config = dict(
    n_layer=13,
    d_model=256,
    n_head=2,
    n_kv_head=2,
    head_dim=128,
    d_mlp=1024,
    vocab_size=1565,
    activation='tanh_gelu',
    norm='layernorm',
    norm_place='pre',
    norm_eps=1e-05,
    positions='learned',
    qk_norm=False,
    attn_scale=0.0884,
    bias='all',
    tie_embeddings=True,
    parallel_block=False,
    init='uniform',
    init_std_qkv=0.0265,
    init_std_o=0.0,
    init_std_up=0.0265,
    init_std_down=0.0,
    optimizer='soap_variant',
    lr=0.0031,
    beta1=0.95,
    beta2=0.99,
    weight_decay=0.17,
    lr_head=0.00618,
    grad_clip=1.0,
    warmup_steps=200,
    schedule='wsd',
    decay_fraction=0.861,
    decay_shape='linear',
    final_lr_fraction=0.05,
    batch_tokens=65536,
    seq_len=128,
    doc_mask=True,
    train_tokens=178600000,
    steps=2726,
    dataset='wikipedia_en',
)
Each number is 500 + 50 x the weight over its row's rms, rounded and kept within 0 to 999. Layers, rows and columns count from 0. Numbers have three digits each. The size before them is the row's rms in percent of the matrix's.

# layer 6 attention query, 256x256, rms 0.0717, rows 118-127, columns 0-127
072:464575511427564543503506527464506581403505470497441597585535490483491507587518515574535559534552537463399508534541465437426483411453483508504457549526458457507477507533525506476569526539517438528448421462528574466557471476420474457437520513536535529523527411540577578544433530429499422575432472502563466465561433473497464501499551508502496581570516507432528463512363514562489577497472
104:610372571514491469532486439542567441535442493512511406447526467416435622476516499490476385535456411597490429523517512479526485552486538494447587440462570511441522396489473533487475509501520490578479510425553568559491459585458566479554473454469524449534511522503464468581468597463470425513442568471477454546599531552545517555564509533471486535514425427506439522506489653445506482498535
105:497449523571475459532483486508425506454487463492409643513520503542465586538471594553470581494405493478469549567518528472443429471574507470507552475527565545483510514475517522589404514436470585529520529463526543511534470446434517481550483429510499529499593491442449491457400477533494555448563487526486418558513584580412451555474506546491503504531547453533400480503549527505489440399518
103:490495512499501441644472402620563568480441493432436437520609535435415580496531558494617528614475508527550591444499431476490492478574526474463534584539561521554461476587546465532483551436441522501467413395483486454521471469462534482530415482522493430446568404554448567556490500529526480546451409446487470582467489509518459477558470475586499494497552517479530416529468508496463472522505
107:486480579441553489628464488472580479430452512479458427511485525400528579512538455582570575597540424523564495490558442407480547508459503469362538502418598470506478500547527513496543482438492492525508458510588557584531503530408515575508477527503522552497523512503457457511461509529459592468452557424492461415527511526487492583559424528563520439489448394479470491475448515535542501463578
072:509517537524477512490398503391569511455544525468501507556563413482557474573541510563468473560487435510543583524548463433494464574502529468545538550492505551504513504478562444498515495492522419433425470472454496510419371572437490446565479589488490499480493469510570561499427533453501420533429578426508436508525412503499483459566467446582500483633574474455451487454485489455546567534393
105:470501466424543475437513522575428554480483525526513523471548523481369584465479494428557448497570568529494492458525549510510489564481471608491402542418422471435449555417502460536548544482573446591462422565448489471467464491527565413501495449510492509508524488394480517434556512439504463540477413546568640577521529475489566446533520461443528550577500565506517493569434487531483541561469
108:450532468497537478438418445454522538549465494586602527495488510548470491509510446413474506566482475562628570530495451506481509448452527465535585513498487542447517515436438512457401435531422536478463566441451520483503513565546448526549470526487508555524481551554507407456485507557514454552499494471461493392500423481535568404525497545433445462476551556568517502495490556482545406548613
100:432530501505394477503520560532495567507496511536506456556463522480526506577465432406545543526471483527497454496525533467485550472516387592480402412516520539430511485509599478509438441471480426563461454512445580463401561425480442395540506440571497526527563548442636449553518476498569463473469549498440445506520536550500419514494496462566469468470520544480536519530553528529530494572542
099:513462455497441633540483503517505473511533546547559547543453479502325559496518591484535447502445486528450524491536541523473484381595521513442490468522513398444506485528400466490455566502508467429572552619504527498496484338557567510467562464500554511460602501479501498488501515542515509541481508581546521587581480541479498526420485474445504489587468457534401605615444503529489455481563
# layer 6 attention key, 256x256, rms 0.0712, rows 118-127, columns 0-127
072:540538481514470437444555486541590481538581484496504558424407566515443472522530593516478557477514527467500464471504453573597559474525500488514460553624412503537531519526504585502462443630482497563479519568564486497447482470482510572562476525447530530468461553484493548455524409515560481406558548471518512429614435550454477450458466434469566522468478523470487465459509459410534496538438
102:411519494478443490427538376587437450468429441468541540452502531526468503527496472533516496524522492463431609376510504487505474556482441442601556598441532491515422423626514488550497558442570527478560478456497526406462465520555545514490456498460483398395496467536460450506590415527547551663501553492426515474388494493487490509516478471474607400551461516496527545540532561491585546450566
114:434451490487529471497459540422522523462579563356484484498459522522585505539433483482528503523489398459400453496465467462484447474464515549549530470488522460534425455567479508466444557551495520447529621513433442520473495430583480472492484491628546498485562541414531461564527495494530485468501506490634545502499484545463574423502488467458523533517444626453524469584575519520572432582543
112:401520520544612534503601578488570499434542425601500501444387586502562451501465516484461537477589543480455405415553502483529516455541549541552470460518464543520413466492603625491509459563490477507529496509596555538529463497497450565587459516524484491479560501462536550521469440525412485356528543490550504555528402523457449480517480474425557497527507557480464435493513473494530520601451
106:422518623477513610565501424539535522419524475504476537459486523550429427449479423501472458429500528592517540480477530600440453462529494537501507486514476524510494536443484575395451489494546557497480483430544524482503489571504613489593526421466441462543470548515521531436503526575463477546533613439550472492546530557408503468592470478475556597505601445517431500476503553454515518475513
074:447519501463470513479564475523557556549463535546462510478419571500567498551438607423422496403469534468479413494458462510524606484521494524530444536579378509552426490491518545601497516544431538513524444480533523448479530392483461560503554543514428454455433425467536448466503440491519471394551494449563487447546479593539468523484473423486483539406549612521430448490448446495492538538452
108:438464448576440498519499495415603510460573420472480523509521492472501502487497469568494487567406493520520428547470449536530510493498514418503510506648548501514625495478471569615595480596468431549492562549495495511569490494507465541484433429496526472542499579525544467586519447527519554583506504430477549457483474455472474533552488491583581409596559566511444502486500468488390520527465
111:574488427425476467414496476415489413524463572397464518518516474575476463579534504499477582501473533551526508431502506496438487366461499560486531501523470442547501540531530543538627507526501437548590431503481520502537468497467561507487589514577554519430465456508471451387548619489597490542545599562508520529389479572495478534480488481478434510450477390504503444442566399423588569574492
100:546537499558497468489588538443516510451538453556543574451488446515461520431560518492509506509457500459437478479427607591538573500557529497544491602502526496476447476500581444511464536563520453526478526511564474509528538516579550519497483469435515464476598453499550463564463474489516459445525473498486523519600518534473495551548528431441502533479465566550502574538565584524488467457418
104:396475563553416464527490456531586516476503455475468448555550533524480520529475457530481498569511533512463465458487491528582542490465484433466572491494586561471469462561503606555619444492458490533462593474554487537518553480495452466500482619564454480535540508435418476500475485500465502498437475507508527430438490496528492485534431474545505415504485526622427516469551528475506514505497
# layer 6 attention value, 256x256, rms 0.0788, rows 0-15, columns 0-127
105:481487459482387487543527538438523535536541546555460478576504489522495436588512395538409466401489511532552508557491469508591435476571544474476554545488586486457460469468476493603573512493420434481437549459529460565547529447477461596488580520480514555503530515491441454496540540466558550538515502533548532466454578491487481514572493495521497526546470446551501515550461449502469477540527
094:536553512512440517529522529516519489520490538494445491560517520502481573520494465576461562469517524441552466531489541514456593526488497596459469517452587586505550448487510419550454478500434519454496429580547445516515467555462504465510472526441548490502484478510512501514395526471466465567479459538436520561549506517601574474526373627447395551495475527383450554553464581507374604573486
097:504522450541513485478458518551446518495504415466420558560547534588502432504505498507487451542544559480479529461542520460479503442479503520486462517460515573577529555404540486565485547414565509544570476536561483534455530488608567534470635445523486481483401428531446513522538496588517584553546492469553474541417454465546580548471545522555544469483545496624498582481538491579407532546335
104:481511454535558457534479417507539476406408489491535524525455523434433490444580517521534528541462517486497430491452431582471519481531512515510495487587523449415542497507514492475529450496527474605570522468534476486467491531523452442455398489491363461548504495543416552483603586499411576502571477374556456493435513593510506547541483431559537460592416520514516526512611487499477445490515
098:536523525563451504469534471602528408476541533535526488540485461517593479596534493484529485637428481506505503505518513525508530561513502511453544526454420613511478450572475490479402467455527441513548559536503486557442477482485450415429489540512529546456532430423526488524491410554511499491465466519420446500423450428589557536471381474522557555430460600450489536472570558501569525557474
107:447526563444605550501595504530498558564562453489494484427484391526515457479502607568516564531507424439579518519609546497533501464542450478529470509487507481510560439554514488421486510553518624422445540521504448497575448395537477525495446464480586522512610526467572472507485441457445429506403458610491478460571548442518416520424516577505339518522527501499496459519511527419558522445547
099:540494481410516434555520536428401564530513499469438513511514428476585522522453514532475502566488612498510517452476548449543489427502498468529558462452564429468462416509542532457478541520536435396430406413400507571559488538607521568527555493454502587474504543460492480479469428441523556454570414542513508495515477496426471388527496559467525505508518505556510448450580417434463478464525
096:466417478404553442432518493559531498536493507471543516506551420459439531516516501419428478491458461497502511537586463487529585570370439505549479478494559458502450470470504485522481546523430504582433443449512409494508484497470579482496537563522524476532508565539500530533575462588560534497472513506499440429549454540559480521490448445606528433462489493577533544383528491520504457460501
108:484492532441492561476485565503530595404489505475566500460576405528491539408540566523524547448456500506377456445420477571436511448428440476576428499499569546523531530589508501461457463543477446557462531463557469486427451593499536479476509485558435485457552489515513492510470582474477407468530548532503511511462449534481600455526538516506524415504482503497522520450632524541565498369471
103:486519527529446441515445483484536469445459467621568585522525496571574502525520439478504553473507514521485415570500483552505461490517493447575477530646571536485526456531449501502492474440500426465543559466551460468496552544484543525564513562552447440540537423548543450428523528540409474490459486486485500429459432574506523535410599453590556521541518479584463568374504414488413485489533
105:529495545456587425479569442528511532413538502579532528476606447546564551381467507528554540475478575503522489443387527469478576433421446533491465418499534483571459540550466554517459488515451574470476442495499458471489587493518582507467466554477449493516493488476525405485516552565457450497488556470518515532503500477561563452455522485428501419475500486490443545371494549518497517389372
100:417454475530522539526499447508516577535579584478539527463449464514516494471512508476552571491549449493490493536402390507540542434591504467552509461486463427472536460504546462418555444488536623403532553507569594475486569537511546497486493493511549522588518354506420395517482470538451401512589613517486426537480512468558570533463445495515568481468538563501480419453510442566480529439472
102:548648450447459543504484553511431560467508481491422467513490549553540421480553524520470546488500606457443541564552516510471444542554513497511493557472447489455416514434523516500568543476440453469490504466525490401474549544587592521548552479492531387367528521458477461548448498507594575486485416520527638363430496441556630485492477450489553500425560432635517595499488431497488485523433
100:527518441524450504558525474531413551484388487486508515512506517465584485585493478486494561546446507471489558542455458574496531459461421443349502492430494516524441527487565531490553493464532458513483401481464486545510530662508435604443502510460491411467401574475476463537424490460559597511481475498599506448464556440511584498466479546521500491475509527527479460474492495440482552503396
107:516526534468471516497554495456515420519484453473467419526501533546527541497489501445484458461451509515508487429505456425571560443475539415456475435498444517580438513482445486499497398489460607503512458505559517480491503398505551556534571548461552475465449516518469555554511450438458548550404558564505525604431596454566510493488496464496501591473462500471505442444478614620459525518513
106:520546446372517511480522532480432595557504548467481509534441426482423462499515535493423576552517508550531569560585550556533515506517441472443611469515414434451508427483538630488508512539467549551465507467469413522523452385421573528515600573440466477502528460510475414538561565452560615494442577492443566415562501530565481549429463455534492491501408447544455450491492439510522483549552
# layer 6 attention output (transposed), 256x256, rms 0.0622, rows 0-14, columns 0-127
105:530516445482433400513444537507493494507439486428531486452444485556571507408527538545568551538461508433542508523492567583412652462494484415554510454516495506440476590512590481523514503495511497440470503459488580520511544551466543486510562524558489391363574441501465513557522481564488518515427409493415486579514508508553556604502486541477463519443618493530525502376514553562514491476396
094:468494532452565530452459480474557478476507515534479568526481473422551509551478548452470492563560453436472552477439509522519415509494513477518511465583403466563546587477482541568516470495554612473435575480434549505429506475453491372484480477478491404442575583499576521398425482561650462543563413494510459597449532513499571446446499447564522560562468499454487390489497438505542450458491
091:480594467483481434488545439501492568493553576486481535412499487495526523478446517512511552454480502469517487553517418478434496545500497525526546516506463560494458488552510516435490541456513532526469445474505531481541474442429532602497436608509485454527625462500470517499409468473502553462439496514530444493467522484427523490444493472393518507496466492503409521502382488653562489401562
110:455530503561509481446531556517509569550496509521497444481510489561486424519472502480522527476570521513531411474459479466472509462485513553570438547594584539475522573467480460500481457534569531496484473475519478583547484429419444428536530554614535495517508531549562443527497528430495451561488569543444581527531479482523619408464520505460480629425487619544598496489425499560520505492596
101:465528527427521473552406532489455484573612508485479470514441567515424515583534498520433543455498401520518523426512512462470551501506562523407476454486463434545547522467448532489489591551531465526444450527503515451549550520504511424467477404522472517426536424549529611509458587588431456520605589496595457553470522501533413494524581457428538452459536474410538488525471491462582394562599
111:555505483536476528546412489453434435577537497431482520467559484374489496477511434524553504539532580496451504515556573552409439516545515543508595478528526528490464436556563498579504489523480437510461479460488513482421592525513501477526494425489485459482477521589448641428442467411526564463578505379448493517548545567496578448512472499521629471464486469503467494569547468452499566610443
094:505536525428483512622459569511508493554415460445473494542466482578478573625447566515505466483486479563477563489538591496527469538540530505523537541474484532464535448514416553499579435496498491451486527528465448473477560479453417469533523456524440431513454360489455517501535492465553505446473450570485491549613499509455477497442485550538554530513471477573459478520305614590508487502478
100:474504467534458577498569563428589513468574533557411495510542641435436467426504490490531554518589429495457501549459451556460461406498466477417512501394470471514498510507491488501445469451507540403551455488514499507476443572476438512593609488526500485496502429426524505497550549537617512461452528598441496529510471470479637477533455541461432505523566539509500571477554566465439495503575
114:458521493561533545470568363477480500516486417494421399498518513575443546550524490574535504575530525575497538470529473511543425468543565523552442551538511480453502423511510433512463480498563533550607582544512492503479491531494611496537535554534418516543534422554422513504549515542502526504434508469489435544526500519414624492448381520547405525499542453540517403538472568539449520560478
106:489498505589457542493549563580486503482550440536627518502413567561531473505491452505485497488470478478531497431495424506525539554575485461455525507475459549514511524525513572552502488543485530515416579490506558427549536527436583501446579543572573569418592439469520489452473536546445465506533508502492538501508360433389615474449516540462519488542462559496478472538538461534590530470595
103:507488415522471487451525494459472516518590429541494403480494576526464535575467526487464478530545599459398492508394423541555444508478426479522532524475402525514508474485499518567516494534374500431524622486482493500495498544492511540516525435519513463622410436506389597539497517563616543492495531488507435473540466443434510470474446514522471529558476494512492483572599450616455433538534
106:443476438562506463514445510528530434506487456510482478525483499540473431471476528503447548413475528497479499329544562494477478562479525438526597549523449571539479429528536446565404526521454489485551490498528503535452529511495411491545480633515500501480507546504492597591442517520411529501470511483463429458545491512455520362540468432457529570516571446449596562579514559492494558436526
115:473481410408373446538508503517492562474494406564465510492443431543564555480516470462500443470502465484487570464453455526480537460563522581521467485603489556494445595576532517539432557506450517536572500470524580568506477482492497498538500514533391457550546446504440438503571490523456482482483487481464457503616433537517472529566464491451503411465444564561418461517502589624467451504454
099:555481489586395506491536513508559472437484488470460536554572523563445481487561592422519431519472463523514577479588545477466441513486453499562487567504469509495502417466460634485495471488580589444456539442465465532520434456549481424525516507465436478488527482516559463406532520517534482455535549598474436512601460529501540557523588492506513575447604491485439569510413490505505393459436
109:588417479575539511505630463479476504427467499491558571467536591417444525550527515569425517479528573386468467500534621503491385562639428478518511458498503502458499577486490509470466510507471448479484442516498480509467552534439578437484379441494643548561524582532490444497517489479449506485468569547449520397487501457521447515500526554477505485503510480502504481414574452494529497488414